Weights of a small transformer language model: rotary positions.
Each number is 500 + 25 x the weight over its row's rms, rounded and kept within 0 to 999. Layers, rows and columns count from 0. Numbers have three digits each. The size before them is the row's rms in percent of the matrix's.

# layer 5 attention key, 64x64, rms 0.122, rows 0-63, columns 0-63
105:519483459520556515525494515512505497499530477522533484506526469487527480473513462478461517494484508494475534473477505478502472554494530513529490518534428525501477490457506524500518497479531509
091:516488508514530563484474505473474530508499474515469469492450484518486492435507512473449508505512494513491530509437539474499508461514532463540530505527485515496508506503482496511528499494512497
101:474530468465470480543464481547502486514505528494512475536489489503523499518514443493485492492517499456495516474515475523537496512485487553499448473493473487512510497481492527476544510509524551
078:514587511524498478501519497474534483484501495492553468530461478502494542546482528506495524501476530510476496489467482491523511521490544502494509522479480518512468515496507524509482501503546448
094:483531489484483491544471501514511503526480505481517465532519503529500517485536496501479513493477522467489478503478494528538521479489451567546473480477481474554518504526510524502541538496500535
100:485504534526490485484542485496501530490473488488489456494527524514505504521499555584500481540488474526519481551505501475518560510526490498499506498491525489485517516526523468492473485494476461
095:490496519542508476455486464475483516496541513536505515525514507473507490490474470472496515514510474543480490496503521475489505536477519485463512501514537523442450482487487544541484470517484456
098:534543511520498476468457517481493485532570531541544508521517496476510522480485474459537493493523485480488467476492504519503485487517500477445451512512491532516513468478482522512504518489517512
120:513490473520483469458497497460500524486514495492473504467489530467485479469442489446526490480507467544520518508499545483467510513489478474479525498538530500426498486503484478478496499500499474
093:520516509484480482518582499500568466485447482461500490468476517511473466505466554506532507508494485498519509532502500542502509471513506481489511496479485504500517461533500495507463483478516489
074:519534528502505464463523509499498513500509503522504484468504526534436510526463493477517503541495475532503482530482546488492485501530511481501508504487520518460467461503505549507441506493552475
125:514502473467486513531453514533478488485481511523514481569524493489497538464542495483497508472525539460501476466489460496507477513501474521483472517504503514529515522482496529518558518500474536
063:479485487486495513514484456500515532484465512510498507515478506462484484492472525493511484482495464494462487506560472482491520467532450525514523507518476472543536481497492459506498500556476560
123:515507555508516506463560506506492506485538486523498503458497502480476470507483484515527505533495476539505493535499565493452497496524521469501509490504506518460487469506518506509446450483517475
058:501493550533480477493518498509485520464497529501471463489463519532504494511440516495498466495512540519501508526476513524485446496482554505525485461484533477448502485480498530490490513530536488
178:466498468478489499525476509504507524524512497481535497506512495533521494493522508479502520452516531453496495482512445499531509479438498547508456502508478502554495495484508532476546552496519515
085:447504518507495490489511501494520510522514467505535469520459493521478497467510489558492510536492477482526553487513538485486501524462539539536522500467467463492514534481552492485497502486508529
090:490492509532454537514519460543480512468499513494474480463517470510512516504480490514513520532476504512467484439479492512489536469543480517489532494516542480488521536509528468491478491548466512
103:522519507538466487500504525508529486505439465503500566495516522456507505517483567528443529489485507493508486508477516497473500491514528483517489496434495493517515516486512497524512507528475530
100:528437501508509508545480499480481543510502494527493506524493510485527516465498465466515536507488451483518502482537450496475532481464511462523487542539471470468513492502511495452511508496492498
101:512496517533494505495545528487452534564512473484514521476515523511495492501484535493490557495520444477508469469472513478497523517545517495496476520469457500507485518525541488513495519467479509
091:505499484533534460522487515531516515518497454557528519521499492511468512508476491477496526522485512520489486459472506479520496469505542482490465454506484487468560503524500455521509485535541490
098:470486468469507522478505498521492448485463508457482518514536479546519531548518524504522471503471480504517514520495484504512533561478521452478504507477532533486508528494458494490491489478484473
099:476545459506498483504532494488526504516462457473512481490576483529474531498531495523472503512467484473475518503458473514519540504489498505471507469467477522489515524517509471514532463471498491
097:533494478520529524505468496530442507480505522499466497509507486504491512467472492466444510495510511515496464510515488517491510486531463539554468516503482511499559535533472477539503498473465486
097:462474512510477563487512522526502502529487476471467497468467476488479461473514517506486498484497472514442478474511524487491541508483504507501481520507508448513543558500474483483495497538509535
099:502500538466505458518523508498493516505510455563524521504517497505481515510522534495449553492544493473532512504479494525496473476440536474504517512526526534464488500484525527502516489504497472
097:517505499515532506521495505507537518472488540500520519507493513488477510514451543510483526491475446489473503505458524489466500543523488547484498523459470484479515504524531456498507497565466516
107:524546494507536526508486508491501486509573492513549499503491499463490515530456502458471515469487527518496469461495450454505517499478507461505498468480501477457493462519494505480478514496527488
098:512490508461511497504511467506501507490495488488513523486476464485459501533499456479497485493509477537480573478471536502481447523482501527472508513482554503509536524505507522487519513559537479
098:510484542564533547544504492500495495473499528485503495459479488483510509486485491483512519493481475518485546447486504512507477536509517530551510542468456478469476530474483488499496514484495524
105:460525480460502498486490478511494441533459522488504479498541507494476505542543477489516499504452505516507514462541479484495494523485483518523540551485497546504460508483477484509493543503485484
139:505541447515512512522487539476528503523479483483538507514500500525514493492501522491493530453522502461526529488509453503552499484480497535490479483482463517521505509493471520464543569506507520
084:489484480504509472515507515519468511533466480501536475487484469508497473517536526528469540501510526514478529501461499458507445537465555503548528473474504508516497496473516532490528518538512490
078:454479527504490488472487527529477469493493523530502505488487511504476453527513519505528504470552504501498514458466495433482514529472522467529502487490479501519499515485540493482512511561547488
101:492464546467504523492532482528460500478500509524491489471478498495489484498510475525525490559496497542508527522521509473467495514529498465529527506493508465477482508504528500527445428492499467
095:506503564483489514476500476505443494468529512514465508468470513498513486499529495524521510548484482511507511502488522467461493538515535493529514497507538493476497490501530478505426454515499467
078:537544468484496486518520463516474500504511441451491505522515506505535498464467467478523504507474510473528507501539501493538464479538488485469515521541479499474536488506462482520496472473487477
087:503456506523479513523505545512495491444435486495455532498476499505489477508510508526533447485535500541531493507481524545466480520509525479489517483484504465475484509520512479479479486501460480
090:496482556498480511486505469490493468465504535510460483461494483471495476502504502518555521513501495537505517518476516507440494540503505472537523503510526478478457491485542483540468460504528511
087:482474535495494494479514469515540466480508536531481488475522516485483512487528467521506472518534521521484476537511504489492503510532532469533552507503545481449482478503509488503444452509499467
075:486467509459451506492534475529446521457492525513510490476459513464482490502501513503498492539469496547501520509514523498443487536511520495532515490500492507488492485515543450529484460506504472
093:488518464542508533493544495518475538492486526441497538543437513501523504491475510461506489464514528524531478493492484505529464488524503491496532521551474525512505487511490523466474500515506488
092:507525482506515495520465516505496521516498505549539489457524511494542527463485538478483498467486510473526502503521495533499576497453469498456481481504491505507463463499493510506551504478468493
051:508493481487473523490478497510518527482515473511524458511508486497550492514491501493503502474449541497495498477503490508536508477490471557521463515549481543519503551554488467481533505501457523
125:506492542479487483496542486519483495478527536515479479448491518505481467505514483516526492539502506542505505532504529492461505541541521453543511515492536497483469510507515482510445447482485497
208:490510454515515512519479519508525509542481499495545512522515480521505513532486508487483514456500515440506513476499466505539509480462494495482480501503457530525507494493453515489558572505521511
060:484516523503517510493508492503436487482513525527495504505493490466499542470477487440521515582476480533481493514495510496455530547488486480476519502523505493504471524502520479517460476493530474
128:483512439496483487502461515483510516529479467485520503531503527511525511519491530488498504481511517459515488488517454516565511497471495510471489483513485532525533484488465497476550573519494519
053:516515498454486467494489472500506514509494533478513505502476526543494513515486458485457522466510541505499501535520535462453486448509499478532497513548506504488512481537541525538493459473492494
083:470480476508470497512489501518563502484487506485498489519501485515491488454498516500494485482502514490482542516434451493551525510457501515521468469491520489575467517500510523463521506516509509
114:502507445516530504499532535479474528569497511461535523494499509546495550487488538474472534483507511470496500496503464488530496496470490535490510455498466509515498521508476513507520508527459523
104:490499488482474472505509499483448499516444518542529567514484519526489508491528478523474542531524506488519506503577502535536481517486479500515487485515496502462500524486500502477525476533481496
094:499489465499477525486466493481505496488526491494484495509513484463506502535540543468503476511500521496507467448533464453525504467493454482542492476470502520548516549509454506479528511480490520
100:485497517514474525499503482539506480516519467467516538489517521472491510539546531523505478481473469500499523527522483492475519521508535463504493488519560474465528474490497488530451487534449523
092:494504571511522524472545513520509498479508511514463532500477502484479507514494481475518503520494507497504501515487552512472499556532536539518479520493484464458466451504537483529479465484503493
101:498488521468501512519484494512508521538515517499507474493513503524455514522493537512541441492535528472530484537554477474461504511498476491527475495516476468498513465519491485458531491518441495
100:471499491570497515468491503524487529486494498492494484538547488560497509516508460506524539521432502485490482469537471513520510504518483497551505506500479507469464498523477474515494518517502528
088:485514509498503489548499510517449491525433500502468488483518488489536501480522476521512462535487507518505470456559479511471486496496499491489503491524536460501476492512534499501460455534456491
095:496518415503508464519501478481570519495482466460524466505494502527546526478480526479527520504491462501521501496507516490528507533445498523472511482501502504543521507493512516487504508476503512
095:478540473513508469518475516452555504525452454475535501504519469521534468489486460481514517481508474464527507480517468483532492474505481508524485479469459518537506505509483506479539526504497501
080:484494511518511542519506504525536493502513491472510514505498519539487507521521521456490483454553529462546510475503468498502490475474491508525457490523459515510508500454479529506533558513490544
087:508516473504509512492518512558448522522484503494514504508519538516515498457499520489545500485502516508516456541452488495546524487495499492550526485471502473443502484479513506460537485473480525
098:480467533470472511493471523462499524488499519529515481503485504511550527531523458497498440504458509472449498497488491489513513464463513494538513478446473488519501471506483489484505464537505482